config.yaml
n_layer: 20
d_model: 160
n_head: 2
n_kv_head: 2
head_dim: 64
d_mlp: 448
vocab_size: 8192
activation: "swiglu"
norm: "rmsnorm"
norm_place: "pre"
norm_eps: 1e-05
positions: "rope"
rope_base: 24400.0
rope_fraction: 0.5
qk_norm: true
attn_scale: 0.166
bias: "none"
tie_embeddings: false
parallel_block: false
extras: ["local attention windows", "gated attention", "a norm on each head", "capped logits"]
init: "uniform"
init_std_qkv: 0.0302
init_std_o: 0.0
init_std_up: 0.0302
init_std_down: 0.0
optimizer: "muon_variant"
lr: 0.014
beta1: 0.93
weight_decay: 0.0
lr_head: 0.0104
grad_clip: 2.0
warmup_steps: 0
schedule: "cos"
final_lr_fraction: 0.0
batch_tokens: 65536
seq_len: 512
doc_mask: true
train_tokens: 413200000
steps: 6305
dataset: "wikipedia_en"
Each number is 500 + 25 x the weight over its row's rms, rounded and kept within 0 to 999. Layers, rows and columns count from 0. Numbers have three digits each. The size before them is the row's rms in percent of the matrix's.

# k: layer 3 attention key, 128x160, rms 0.209, rows 121-127, columns 80-159
# q: layer 3 attention query, 128x160, rms 0.211, rows 122-127, columns 80-159
# v: layer 3 attention value, 128x160, rms 0.225, rows 64-127, columns 80-159
# o: layer 3 attention output (transposed), 128x160, rms 0.237, rows 64-127, columns 80-159
# gate: layer 3 MLP gate, 448x160, rms 0.166, rows 0-7, columns 80-159
# up: layer 3 MLP up, 448x160, rms 0.166, rows 0-6, columns 80-159
# down: layer 3 MLP down (transposed), 448x160, rms 0.0971, rows 0-6, columns 80-159
k121 109:516500499505544467486540505485447502465544556521497486483542503518506531494452548534500526491501515486519493533590505498509515496492454497461501500487534500497497504493503506516472512486505501491501492497507463490469510507487470489510470462
q122 107:494443507526546527504504516470470499517562520468510489486518488480480511469501522468478521467512542517507514452504503503499522494524508501556495488509553496511476498497492543506521533491459547431498465510459490533470504501565482475516489506
k122 107:485490486526503548475526519497500473539551499503474492457559468557506501511506479479470470502470461456526491501487498467486537504510504498521562514482521500485502501497482473498506474509443446474489510526497516483494509470425533489442520475
q123 099:508562493510488541481505509470535499485485522501466544472485488490515463459517508546488503513520499528485468536511456502498504459542517502526470509481502470500492507522473504509524569516527495523532508474575467517498440490490510519513507502
k123 101:491464513535510484504500507493508529485554507512517528523511494487481547475508495490496518524519496450545533504511520505537521486511491479480504478506541544492462511528514483541484497502531479486532462497523511499511503525505495498533487515
q124 090:484484507537515488533450485471557477492493458502535475511510507515501501540520508527520466510502524459539480487496471471501513517527530499498503538500506524511517476469494501527496475514533481546485537471504490503488490499538502480539477466
k124 104:519459473478508498498505534522476478486509528498504524496470497509512512477450522507501492501516515489493470512530527523491477501485464476482512480502527495522496501520454516505560487473485479477466516495519470493455506522519475492441504473
q125 096:481502500546510463503503554536477452488499490548515484472476521503482530473489517510468464495466505512510496486488467520460527502497547477537471447499489476483456531497512485509478524527458453517507503459514537463495492517489477477458437534
k125 105:512462533498481513472513483534510527513488507478494474520497549496505522511499524443439505486497508533497461503551512498506470502506459564524471491447507520489471499499527504514519458493463495453538492502519439502519525505486476520540539490
q126 095:489478524466481509476550491497448523486494504497527504523486497482480504511477513495486488482512542555485466453526522527511513521504508484545490472518521492523499476484514521503476516477449543461492485468514496512477484469489481538493510471
k126 100:533485502501523512499507540504483477493526511475495477496505508493520525530528506475515498478511500491514529560511518519467501496489516549499507493487507532513461526506519511515538517510501478500477548506490512543524522526507448508534517439
q127 099:509527528482486501525507522488507473475443494479484454517506464467520530499484512488475510505515497449497565472482514500519509537517536497514505568493486484483514509449485481523478486535524481504478529512521483501516526489538503509473502489
k127 101:492541509510529446504511459481442500478482451502488523472425518508481504488495516512511497525510463476501541486490491515514474550479509497487527475506462503533563488531480510511502468485470466532485557458490545480503484497506518491497497525
v64 085:506482519517513520484525498494501524473535496502497497531479524529488577496487527470485459517488518459497524520524476506528534507482474499504490550512499459498430508515435465511428483501526499487488477494502487527499522513510485530503515498
o64 097:486513504486479510521512551480528464488506529509519483560513555484505502485493500514515483513551514537480557498541439527491483510521533513553497493482527472497528511528485522484464501486490496485524545523519487539544531494492494529511480471
v65 095:483508471511497510496486515500537503503486498476504487453498500478477503488480470492478496533542512563519501483476455477453499506477469500528561526520499482479469507467510524504509542477517509501444563526536466521534526478488490491472510545
o65 078:517494500493480516539509498496497537509487531461474486478448540507502550494497500536467453469487461475492489443482515508518513513509506511495520500504474496536526502475530500518495518510466483517513540509493478505488505496514501546476469437
v66 139:487489453470483550517501481505524508539514506479541534512475517485514517462467503534508502514472524508548511526476483512485494514530501509505504540531531523508519474545486511561522518480476495494508519545469473509508481504488464465534499469
o66 089:503512507479460490479482471466518459496510566520516501538509501515535478515497496536476566495510517516526513483504519466494502508511490504484469470499480546506489480561475453521482507487480485482527505523508515508525537525449513526495465501
v67 101:501513484509489504501511502445512497541527512505531502526497498523497496523517502490449529516524520517513489501470488486432472462472480473441491475507500502505498490477497505556530491517492511503512506552515495550481492510496437500505500541
o67 099:505501517497492491491469528476483472481505504480505551465531521476489454468489469523515512519469529487505492525519547483496483486450511509497507530523539525520527500491547461493498514515450505472534499518450504491479535516485553517473484474
v68 085:497497503480505485477521468465449519480542559498519501552484479515538521497490487497498454498497473492499511486542485473543511490487490522531490507494504500460464459484460496478498516506532513479476520539526485532499457561556489539548528488
o68 093:489523494505503516501491520458503484509488476526512543500527500505486543530467496494511539533499473541521491557490469505497511495455483469523476487458499534484490500518462481492484530500522501496493540496487500519519478479457481488518493497
v69 098:492532490470475526475469540470458480532473491490500485507482479506488544527504461479458506490478458509486493508513498449534493541474491492528513462491530497519464538483490527460459526532444483505509489521484511493524452506472524473509519523
o69 116:511500484506490544488525514498472525433480479518520538487498514500513453508509468510527480531508499536508523515470490539503502452481477493506474493515478465536515456520476492525524469490498523485434505508528483560507505484517466539453508514
v70 098:498492525440512520471523484489551533511535535502455508523484483477549505486482508511469480496505482548476526484468478511473488468505452504511490470557523508494468532512480477506498522520536488480491534479531525520495513517501477495538480487
o70 098:506496526557505523493544471546475503502515502500492498482505515471479508534464568553485482535527520489540470461514488502491493484499529472487475499470531524554501482516551450513494482455445538465536502535494491488529490511463474532518476515
v71 090:478499528512530472478524514506469536478502471475506537493497484516508478497507512510543468542508542491527480500480542492551541490506508524529524508515474479527477510533494509487495500520493482463507466503496516505514506533546520534513493514
o71 099:479511526464501506482525497501501501522487506470505496484483509506509487501462452534506480515491542471501495550508512521498502549481521524485464515511464462518544498464535507549461516491500515466481490480508536508466519472515489507455506522
v72 097:559508493502489497475559496491546509495502502456523474472494495532559488516522466494517500503523503501491513496475512493502552488558512510481517425533501501491515482490521489470500496513505509482499503487509502494527509495466493512474500523
o72 106:505503516545472499517495475521517539447495528530538513470509516465537491530508493489480468494440469451471476496500517505489481497506513509509513529486500493487529482503515518513499498489496469476587481495504509509498546520529533514491529520
v73 090:523490500478535515471524537510569492497521516491529486485488452506495460473508510496472475532508488536469509497521454525463463497505485531520492484511452559512486472502529506491500470478463519480505496507491511486521524488455457520487531452
o73 092:537513481486489451552503501493522453470461463531478490438511491499507524496514499491478542528501522499544514492518502536505506466517445508494533542529533497535505497491508508495496551460529478554533515507543507485522520523505502475481478549
v74 092:478497516486487474476478508480467514473510532524491501522484490519482470480522495514514515521472500484507453511513483533505523540522452481544506504503519450532495511490501506459511474477498503487514485511503518543517476493511531473480534449
o74 103:507522539475495459507505486492528508517468495500472511477491467441483490511502481506460499494499454486503509477524505480502536510492519509469475482488538476522553474523511465551512501535536458476518484550508455504497523495477507485502517531
v75 085:515495505461524497519521489512501482499500454492490503514488497493518449505529504507517504513473491509512559498487531507505530464528517457508509469520560471506542485468444516528477504532488498490544472471490518466483544534529493542547496472
o75 100:499496500501482521463499528533484483496500502522493479470521476514477513495516503489519503568517525542471509478481506471520538467466510478501482501514494465461516451475504531493530477502514536478478537484515482534514512507507531456516534507
v76 101:500511511503500488497485487476479484529496487498490473465499493535526491508509490463463491440474481515453478490536532504516483528520507425487493486427489533455511503486564447526509522503495488464491467492499498511431499490535553463539483502
o76 081:501523502498521475483493485487482477478469513504506493511538506483495460503523499496540511531492519527492525496474453489495485514511513527495513514507477491430498461469475490467502406491543487485471486503536536527476476531498530491518514491
v77 101:462543501560462478497489527470493488501480531475489499486492498540493492465541538466446491519515508473508494528484484492522507501474498476501501485489436511491464487472520495491491496469534502527519499546471526560522506492508500451471467496
o77 106:483497488519510493504512490550496485488483540542545492512530507497486500514544524513513498498538513491522511492469501524468509477504483500463515529492532480507537498498534521501480493500503479510496469509570492531488538506495507560503512512
v78 095:504462496523496541552526535477522455516465467495491492511505470537530543545480481516526482486512502537507487506525484540471584485480487542503473502528509546475502540503544515524502501472467531516492511534556506552464504494493539496500491526
o78 102:528468449535509532482566493487496486530470527467495527446489528535502486505502476472488515487464506513511509473491541509491504532485511479481532522534498452474454496534543486468479471491481476482494516494506485434448492492483494483493505499
v79 087:491508502527469452562493488517481458512468480549513460462476517444512532505500483512502526491511517476477480485513504522520491542480512509470507475514493470493514501469495520544474468499492493554509515513488473517509440512500514497496529503
o79 103:434496462486498514516522501569487491482496477517525465470505555456482520504500466505481524510506526490535424557509507514506506524497521531507504496507515467488477535531533537525484538490477474543467534505474511477531485447488467483494518508
v80 092:508491469518485537514509484479468518548525509506514527497498490476498518486479492502474518488539532472484497522521522486506466534460491478513526556510529508480488493515475544477542484522476488533568511499501524489504533508489510532558529486
o80 100:490512496499535497478489482503525492536482469520526511502558452512499492485501454507480498508459505540489511528510490510446485512472457515506549484506497536535511519514523476500456529470518477481515493534513485501476520514489502502501529493
v81 099:467532470500529505503494542471525515524510464501513523520513502515556504489509547509466515482472496545485467539495495486527486501543478512490474507498499504519506501504475530501519506476487502498548503509458445491485434450481507441517494525
o81 105:520517522496519486484517528535469498487522522439468471533512498492509514507497471469535556456494551494520492476525508529494517516497560507486452460511458518544522532505512504498440471528504432499483485525542484480528534465501554507518477485
v82 097:472549480492506481505496505472474508487510511454489524543523491512544501468497523498512502467486526510514503550512442497503523507519473500509450526491522520493472512537521503522495516493560529486531478491489481555481479479521502478509512539
o82 106:482484466482487479492483508520488538506534510541523546483491459445529497499510499483520493475509546467484491485493548452506504464510563477560502486483547480474517507542501448508492529473517524471469509517530506511490483473517472505527519520
v83 101:467501519513526474479510541529519466515488487509476520516476473501525499504537477516523477488544456494439530486527496486554484492512519481485498543493515513510483527486512502490512509518502516495469407512508480468473489487532526516505467517
o83 093:469505475481492511446509473509496523504461527470507496489524529489490508459469485490462490481449542531498508488476533527481504489501494469521480464469488491462507459469451488535490499494508516467495546491479510527500515472459475438505543476
v84 089:540522531482470463459547465514505542515500537491507515472524445493483486490511527532528504484506472460512533461531544474503511533456511500540521502534489475527509498496479560469506514534514470500515481467527544540473511522503501535511510488
o84 106:494473477519480498472534488521453510522521513508516493467485513469471494497524490523483478501504515495526505499459529442529524477486553483513494489528484430477506498488526564503515520517500517502515487487476531504522564504505515507512479502
v85 092:473488499526499464504488432514488481474492526519528495486506463556450445517515488507486493497479454509508513488545433444500472494478524485501559517557497515502517502504534522524522499505485473449509544552485490509481501495474514519508505488
o85 101:494527479496519518479465482503473481506510502525523554467526477504465549523466470504514535544472477460473473505503505471513511508489482499514510525491504527571474515518517531481476478556503501501488475476521495493535504456487531511503500492
v86 087:484478452543502511541511529510517489482464479493502490534502498498518451536510457486523476475483523509478466497508523505539532522540514498473520490480523509521534518501556514493507487488489539494461508544497500521519486517504558491528542513
o86 098:443491480518495507535435512510547490550525477496563495510526495502494520497498489500492529509554501519491496504478519494470532483552546498476525505525540460511479507500507522462515480499474507497482517550524478519521494456487549549447490541
v87 088:526528532513495508459520439497440517512498510520493561496464469502499484496514524501490506484529516518476426512474544540512477561495475500504520533502541489488503488486515557488523501499506461491558544489484514539524497490515549523498503522
o87 101:500471512492530519519519550487507517449523483474530498530510499548489494487532517464527499475537481540499504508527496505510499524503505537492482496524442499479484534508499505500491532505473493566502535493509462482497451515527499504492534489
v88 102:472454489475501483511510497514507513490508485506509503472509500527488446519497528516500455508557478492488474432513487472489520458523472473501450489560533470518516488549525483484516494543500545512515550487513497445453493535524482468478469559
o88 103:525487510562461510528516535482502501425504516527509520488511509495488527497487532474521509520455488511526502520538499499541477561514483491514564494518504526503474512535507485490511516452478499466508512496538513485509498489501547444519516506
v89 108:515522480507446570515512532524531529457475523510525498582488524454499479508483533485445487523500539530546471516503514504463500489463495477517539534525505514482514501502481498495492492508505511492491478442503476512492516518502486488545469496
o89 082:516501513491551483529505502499523461515534513520482528509479490536536487504513508494477508506533502522515490506493525521502507527467531456479494470489525527550464497488481492500537590503494506446535470539492458491540457523528492491437470499
v90 097:504565496463552492495460522505508500517523523468520482483471509527436468501529532521511563464508468445471498482555558501492507475443517502522501515537468522488505524452512477512515511514518476497517543505502513534477453475457498520483488508
o90 101:482528537504451507440505507484484504516488487509542475486495497497512481500476512495519532456501490501501534521497507480492491478521513482504505493451543530470534521472523530503493446501535519455518499504497485512514477502504515499492474539
v91 096:444486470500506488473471477475489531495464479533529487537509504495509518521518500451531492508478481518531542514492481481531533489527504432455537462514489538506512478488478491555554486498545501509477520481505493508501530460476414492470517484
o91 109:482531500501512485512462477522530479456493524472521489455535500499476507519482473474504518530461530513480524486529502492461512480502476514514472454507462481500458444526531465493474517523482506478495510494467518501505519496484532520490518482
v92 099:472483484489492497495471509521481463535465486479505539497536523538539495476504470444528540481504483487528506505489509545462509503506522546511504501504422489504467516500524482497509542473466469480494469461510465463502480514518528506503495499
o92 113:467508482469530535479508503529487494457464476484530514489509534465491497504493483514498548557494545534561475497448506533507520520507539499518529499493477506540457502537532485497495486467476481506466511504467460512480488507479476517490473485
v93 100:507517516530490485497482503481501530540529536482554536523511486472501472481453476483485540474496501490494509528530494479448520494483483489526481517490480555512496490549471464520552510497487550473544501496499491495501527488496498498551555470
o93 094:491505488508486455495505521496476486493483475470469472459500480463528506494540501454487481491502510503486491509492475500511530495542476509450485489518480477492490501501521525434515426478498508506475484509543505462492453494533524500527503557
v94 077:481491474497537511458482476496468511486497500500493508496467453536520509492468519520493528464500527496510522519490439517492515479500479530553485502520489513511502516530473491513540490516538512518499453467545504500496503480509504511509505453
o94 092:491523481470481528462475520463489521510487486543511500525493502496504488508513493494524565453513416511461485530518453513484479460542482530511467549529522527507507487523479487470479487474487458512474452476525464473502490510469489513487518490
v95 089:474528465486491482505537518562514423505521483452481500479476562473493495539525522489536451544523502519494492531479495528497487482497492476489529475501499484484490498447510487483495504512495478537463543480486495525483538490465485490508502469
o95 097:504519521496526499505500541537501449503475457482514487536495501501496506484444499476512516467487467524490534521481463502493501502522495442485494482501543532507531471474525455499508489469484471544511531474498447494483489533554447499491545504
v96 091:483464502511500512491509489496484535515511504482501514472478526499534498469496502547506502524521551518520492507551466498519511470458497520477488471536516522510472477507475447513466487478477553531519483455496464466510516508463493449496537494
o96 101:521506524526522540494476577505498478474530486521493509518496469527510519466503492486503466535536520544498539506505458538528506532484472499493487510498538491503518539471496512471487488498474519473487499500531501528541501540512479480494508453
v97 098:510477513507459482496492491491503485492450478518505471514527458501470525526538503507474514503499477509537445521465504503518466499504485492488501474479507511490473555456531484510523486541503473506476469487484534501519493511530508497528516485
o97 104:497510515489511479498529479539504552503475535487488544479486550486459499529501527506467479488476522504502521495486514554503503513469515534515453515483479498455461442523524505477477506500487520550556500476483491497474516502534543510548496456
v98 084:527536500505500446536473509535528499492526471475487493512484511489490507502478517473557473513546509495467487491459514531518466555516520499489516492526517468493496503465481500547438449528513488490499533483500514495478490499555541508488477519
o98 091:467502484482523471513501524512476481505492469493493478495438539515478465483472485516524507516516509503509487501476521513500506535547526516524491481497531465487518525479527529473528504506507452526544495526533480485520496513501523508527487498
v99 090:466490460552490522481505521464511545523549452490511489498503494532504519518499532500533521476475504529502524497518485494497488513536526545503493504508495512502517485527516522512514523495510528525495489496510511511489471499475466473572551491
o99 095:510504496493516482458474483517503521544530515526492476508473495524526465502484458505503494495505509484437531495497506513503497457442450510503533518496518509453481459511484491474526466494510485522458545466498492491471468495472467534515511516
v100 097:520467484477483507484495495471530483482537444511432515488557512511526511522494456504508515540512522489520482520492510542456486484508486505527502509509521509528530557494486478515527502479473477530495438496515525461486468514495514498479508459
o100 105:448513497520546513480465493477534465456466508497526483568521515490529496470497519516478488509463509534529486546502517526492546499533492527535501513515462460499520490494510550486492543503457489535528463551462521509495494492476483510502540515
v101 092:489443522520500473518500539455494531534496542477492515525545525497503492524517501504527490492526540524503506538477493535530509472505555499494489500525491457498499493519460483556503498467481533523482466516491490552501512481544563502485499497
o101 103:507500498549482458523524488483515494511514458508493535492509484513487465471449500469473500492539510477493508475505545513505529514523502509490464476468500507496529529514542524456506489547522489496470452534476526504503473491493554514514515512
v102 102:504510535526532525521461471488514527480468483473504500524492504518510500511504523523521464485510513504439522531476491452538467504479527550454523467508489523516519513497548485457479506536507506488510475539453513568489524501482531536541503485
o102 099:468501489444482464484482556484498491503531513528466507506511500477561509463512482455517531491549494504462489491522522536500512532481511491516538475503492489565498462466518486532516519504521498516476507497503491514457500480526475480487518539
v103 090:547516507537505465460571536467479461479510478488455525551463467507492504497538505513527487524550508502463554492504492495539539499487515491499509476508483510481494428489510475509495527509497474516514527520501516509500489502485476494567482486
o103 097:535499493510510520463547523512483489519510502482532538512487517476456516504502534500488500494487536497521526463482458492509488468499524518525518466483491510491474453519529463467500480500521507527471463543503484493488451452471519523471498491
v104 090:497510504545486507576484541486468481480493511503487453499495486518492489521449498492532489527514544498502487467500464541487496540490487482466492493485485481510509507514531498512467522470492518486493488481449487514470491488464537504480482507
o104 099:472498491454465495533494513548574527552513480509523509448530514494486520485474484507530521538564478527484458527495539506467515458487530495513502483516513474504528493522517523528488475511515513526439509557524509482516510506544498478490528481
v105 093:520509511476456508495506475531490496442503531489503506472490531468474538492517495485520472520517502483486543510477491465517493493461493494492522518551552491455505494482485470499513478526500512543540489491542475530494503522557503516484531506
o105 100:493494474478479489500538493525508502535478495524536521489466472546500494503449463492539486489518488514470485500523513438490506477511489459485516547518520502492510475532523541511486481481532530525451514529498470496516494504458446533507518478
v106 115:531516518543492508542501541477499520484479472517540509482520502519490515515483492494511517531521501470497489509443540469520500452504530523507445488515504539490546486525509517512507508481502467515519536518497538472429488491460508575508547500
o106 117:527514491489474478478510548462522467499503507523486498506481508511499474508542481491519509511554490505504520494507522450488479521491517492509474470494481497477435527467466492460533532516498519484471530448474471489493478489494515482473505454
v107 095:501522567502461497504536504522495541492510520491481496487498512443482479480503522527478495499510511447541488455456509479486551443511513477521480481462515480499511489501498506552511482511499444511528531495499507512510532520526487524509528548
o107 102:510494509524484498514470486519500531474487457527508533524495484461479524523500497524516529514518544534459501458493503490497483520497515516538528476476486499464496501530506538520469497512518493506518488502489472526525516539525517513535506467
v108 089:492504512530512504487476490506542536520553545549450485486469510482536494468490500503523463497488484483491520468509491469486498476482462476468514502533490521465493480468510507513513478518500468504526530463516526519482538538534498520521496520
o108 094:474529559543525483484474483489533507504499509504497498516491483530498504481518557486437459440472480500494472513494464495493474491463475508463497521466487535507495485482512513449517513481495491488505469473477484512460539504480494471517485550
v109 090:482461450500481534494521492469532481491489475501520481525540481511487489516447496511534535511488505524559478532498478508526524504509464486522468515497501522471525508520485484521488481500479518489512495510486482504510506497485517545502498451
o109 087:534492543470505546554493473531474550523484515478462507491456503450509472504471464520454488491464524493527513536507504477447545484534495520479521512541534509537516525508511495506527525480512461542479520505519475520499512496465471499478482483
v110 093:477512473546502466531555516555513515520486451474520492508549517479493492467508510512553501484477497520503495482498504553546557478514483533506470538502512482496528467505485499483501494504506461477495493492516512502515480483478513474494543478
o110 102:495491516497568465469483529505487522524492523511522510452483478510497505546549497489496474491500497505485531539516510477512474510480459517507475510499494483475522470486489524509504477529562494486504443496458504510491499484563471510507500511
v111 101:464483509499517522534520474511494486511500495486463541488519495545499477465543490512497504521515519485479502494508459480517502521544480506488521537497521446507508484448486496447491481519468528478512441512494454452475509475494542495469473527
o111 092:458481484482505470484497548468539492485451481477501510542555510523485510483483548478494507498488501529515498552491516522498524516539509507485512492519483478488537493528563519549546497465532464489443492507527478533486502464475505427451521519
v112 087:520457490443530479488520512504523459507499524492491488551516557503513506451464474496529525497465469527506543494516452542501480487501503510501522457520471455490483488488518524539509499504519456507560520466505503490494510518496496490507493497
o112 105:537520553519503521481546494507461437482501515488511483526468522514493516519475507456465512486525490527452490500500507499509504491510483479486468495476520478523506550475490510477518479486500520525472551515466497523494491473550455485502470531
v113 095:490466501495477459521467515491509526489494543497490533496501459529472506543490508470548506521547481477524457517532481515511503472523490461556527492535509479513543517489491491517521517460522525526509487525525482513511518484499507465533468483
o113 099:514521503492525486481513512467521499513467539485484509521516477474489542486498463523503521566494475521509528488486490476461499581485500532488507471578477504503505478525516508477514491544463468509429496508501493490527504511489468520449482508
v114 097:549483533477477516434522540518496484488514523520484483483518520528503498488494442494508477441465501513478514460456512507532474499510480508485470505517485501513520518505480486497492489511484512519566490515450492465476477493490525442514481497
o114 104:451519484540474455497513530456547468526497521490463510518499479509496488459547515510489487469441461543480485535505482455533487505500516499501525515503522529474510477487482506457500465495518525518520488507540515509421492539522443516489518507
v115 094:495470505461487465553522542529530498473456478560505481501523504531476529491514508459497511452508483538450467493497483492531492556508491515505488520504477543491521532500507521509510472526530515516492468505492517492503502476452521484491493524
o115 093:518512476487497524478485500501519507491514523500537484527519455512471498467517522510492464543503518545509509445493485440478507472551502463548539502499500499454491492527498546518547523503537497479467525487492523529503479510464447481460494477
v116 107:519454477497496514510533463484493523565537559514548481511476514510451514490473497532501519491514499529509513513488490519473500493530448506464518496506554522463522536490470517490472468475495498460431482500529518476517478510510471485533535518
o116 099:533512547508505499469545533531496521495486500491486458496476490492463470464484512491516502520492500502526507490479499462533561547509516515518513534548522499490502508527485481507517483526458478545480467489506515489517485532464496496521479495
v117 086:464487472509539469519500511487479483503522484476507523509491452532543477482510525469532509500473528488516504493471533485530527494517519450505498456490473523524503499528485464551564491450440504482459490482495510474530512488523522515530517505
o117 096:515495502562524538443499529458487515489501476456535503507517467512497499490519498526531513495542480525477504511507480544499534497524521491474480490514527490473481501545547526492517492500509543446531488502470468499486507529508524540497505493
v118 105:502519492533452471479474501539477492464499522517487494497531496448502470521458520455515501550521522525520510466477508500496517546512470486493500503519506477505497516547519471496511502543479527495497509422501463528527507531465479533497486468
o118 108:498518504459529520487493488477488507460488484559498502514487499482465498550514447473513500496504494530520502501523505518505476523503526524526479482517495485473479463507512477508566461511519457440472473505495536481524512514514564502512485508
v119 095:467453542524517516445501497478479495471523503445484517480507455457498459541491502444511484533468501495516519500547537518491515475530496495510472507514546485549486459507517463480505479465482484514462507533538490478481491495522501521489529502
o119 098:478484511493482515501501514482510485451523496470506512521517474524496509485549472496514524491512477526441501529492516482532521452516551502503522494565469478494492465515550475496528558516464525464463530536493477507464503517526529493520492499
v120 093:471508491550485500523522456505435494495457474488527467475513526452497497515491550500537494522509488493510456499492526468501498478515530481463476464479446465509521516524494463505510500493476512516457531493513502540500495494500531535482497506
o120 100:500547500513487487516501494536526462492475496503489493491514504478503465513510501551512535514528483550497506483519470487529497521471519508503539537457533528509524523535504490476473465511490458479486476547499491506537500488453464484533478516
v121 099:454509514441478501450548484505517493516487507493489511487501520522483516481467487521498516523507506500520513484513427553506506498525488491465487530501482489482491464485460495516522487456511484551485504524526476539500482449505494504533515453
o121 107:509514541525534523502501487525544494542514513529527479554539542475508459500516469508455516473541500480495505488506446465505484476517483475543493497508506476521497525509504490498500470482492518483532504453504490488477518539440532502473506510
v122 084:485499495476544510505445518491512472518527492456490487535510488549498480515497460497492492478510517512517519485545514507502533518536487482467518519539519548496524510509540460481517497482447534485501468495522536464488476478539535498511479504
o122 103:456448468546491488546525517553482491508501485503521479470517496527513477469545479523511498526499497530475488510468528540539544479507515485494506454532553461523475531491523524477531496480472515530501493539455510483519496466474483507498495500
v123 092:463498462463520489577480520527489545520505526502525474522522507508491476524483494521475517510514475511484520524438542489507505536500520464486521493523488474483477523506514520497489491490501511488497526508476525472489505476495586504438498500
o123 099:486502470495496500527462468537477498516509488533508519496516446505485480447516506516517513522530513504487505515516505473480487491483478502475523473460546482498469527496534507506494558462486547518478567536517496518533457482509496499450496462
v124 085:456487486510496468550484444465456517461523484514510466482494509497516523505530483533504466530498539528512446473492510532511521483514538507489488471458486479492528494526529525496493466508501504476513509481504524498521480541536526525507535516
o124 092:492502494493476510501480490505521507487480517500529531518468489521496497488525512528438482506511549485508524501437521515498518532483479516491472493496526470492473496522517477517482449522487493535528505495494463517491493490474452536503492517
v125 107:501540464470492559501473514487534502516504554518503503523499523501496544517469521520468500521490518509502491504492461538461492495501443505510511493544489529506466511556460478542483494487505490486496514501514493501541512517469479459478480494
o125 090:557531538467495484530459485486508547472472492489494528536525505527489510494460540502528504503506506478499521497509498528495524505526456539512501520464509545513477531503468446459504467496484462502563491469487457525500410509457492516500487493
v126 091:471535498500481467500494510514516521495492502488514521478548513507484478465446508493475510534477461455516503519539504511472544478533512510518453464452518507531466492503511468480500492500541535503467535490489484519523480523460498500499491489
o126 107:480516557563556494471485481431520503515486510502515500537504487464519469491504503516476513486521532527535519497496528445455539491518505499466514495510502488479471515474508495499522504481493538485535509527526537501509486523512496498482496499
v127 088:515487534546490504472532521499455505552519556469499495501508430519477509515486529491510498508507471477521511450510443466503508499482487451476527519513477522468503486501478552520550517480515519498494491517519498544478535472533498466526477485
o127 096:561484489495477492525512466488519493509483493479521495509509445487503505475521523510494541517476504520483481546524489508506510550496538500559492477488501522497548454531498534440504460532543508475474519527529525492514530518495534480509479495
gate0 101:493512491479508466475471532507511492526493500518460549564515541508516465490479529486454527553528514489465520514493528532443500499508531510495479493485536530510529489539535535468429472466509507489514500517493509526502531482518540452484495504
up0 101:505490501481487533513556502526522535464497472470491464522520497532455460543499536523542477464539530524465469483508481519496476528461501453508495457519500436535513473500512504503553494484501524520472479499508495517479459482480498497479497507
down0 095:475539538474565465502522522502505493477496497499481483498527516517500489516480498517498522531493488499487456507489535505521534535542522473451461536515501526487477473559457477512482491511532489475502499542480499493493494460501469529512475493
gate1 092:526477502488494513475478488484477495525519504495549526541481488479517578502494469529462491495514520525502503476489516536500507514493525521484488486423496474541493503471487458476507511512470504427485464499497515507515522465475454458534485535
up1 097:484454511517482474505560517506491501476518506539529462518495522532504530526486482511509476510515510485483499526530474466519464481522493501495496518479546500478493496480507476479556477526502500523504506479562536499509529534492518524493504510
down1 084:534458509483487495464467540515485499482474538515495488488483523523502532504499507474481482462496483503532473497450486469531496497497506512460481478462500494543509469535482538537513482506479522505491529554494522474483529452506460465479442512
gate2 116:518513524468544492505476496535507485490507515487518483509488473523496526535529517509526503520510476542465499496500496468442495472526476520495536528466490489507520500472503472484458482506508463497526549462491517553492523565516527485539510490
up2 105:479506471485471511500538464511492505458502482472471576493519477462507512476474507518505515442508461503494500501519505518528511486535496437513526496500507472473452505528476557513531506540523491493441521473527502502527472475496555463499526484
down2 102:512501462510466461498534510537504502494503462457470487479471482482489504542522508457477485506472456497519507473505508464458562477515451470479523510514507520528452526487480492490488475485505525505553533496521491490481499494486491512515482500
gate3 102:502512517454521490494532533505531493471516493479463474490489498501518417511501510471476463507496482444505468535464479494451480474494498469484518537491471492488505521491515523475425512478490504482531460522488507507492537485497515515508477496
up3 098:490504522472453471522510528501493506516499515506476513537504506550548497529509541494479509515507499496451520520492497476480472490514502470526506544501497542488445552489472507453497497519521524519509446513534488510511550523480471520508510511
down3 107:501496525540545502450538491489498498494478496501524517468548512477529461487484539515502517494480557455505517530519505461521490508469526523519516464459510486472532485526491484517487535474524495498458499469450535503519494480461517506473509504
gate4 091:476519498500517529466546508524547464522498508468532494476499506544493504484485487501522541520498535475498492469478543480532528543488506505507493528526506499527451493520547511484501498542473490494480501475505522521555471523506507480462535482
up4 089:523489488514489511522496476489459447502514511521511511490520479484476488494475491548464523521501524483502494474556514505481509480501474502499535486447480466467509495491498491456532489518520531464523469518469492505463502522458519526515521449
down4 086:526516494476494493496517489516489512513461477474478525467505487495536458489515488506482492487467521500509519481504525503531514497494492478503486503460495511520501492476509476483511571518481469484491500496496459569521517531485548526471553467
gate5 089:488497500533503522479540521524532520487509498499462499503518505495455449500517485532448524495488492510500502491475497468524502483541481516495503513524519526500486515518425507530502523476507553460495511486543522480517502517548536473487516503
up5 087:474502485494474503502553527518523493480490469539477522520490509530462483498504465510485514488487529478488500514468450439529499500498479521508479503487538537501497552488427509516512496506499505490522487475486497454456500473560501496506498531
down5 096:478502454482489483502507494499472470511467511540440510515501483485503516513502492507509516527505483508502492485523443520509541483525529503482470483497520489476501493478499512516502494478457503513472543467439505498519537507522532471464558510
gate6 100:485490484484508491535509449500475500473489469526506479498521504479501508478527472519520503506463474495539495479520475517495460500494484525465469457523480505493473504453527514436507485530472530531448469457501486502518546521481470466499501522
up6 107:515510482519503473491487495506419500458495483505452509506487518509523539503499542473464503544466514518517530488497518524515505490512522555485479463484498509481465502460506467473467490472494530553498435462472481514536519532485509468492516473
down6 105:499516501465495473521476503543479488481504521558507494455506471536472514511497492411527504474479484500492450494499488472496515475511497476514513483480544547493514485478488489492492502520491505477496507511476515482482501470482519470539535495
gate7 098:494566484489540457494422502517496513483492485523509480496545477491516483484500493464496509515480500516503495523437480548519518482490479507486499504469518486517482502490522510509527492448501450461491477472491511544525498515500519534494504510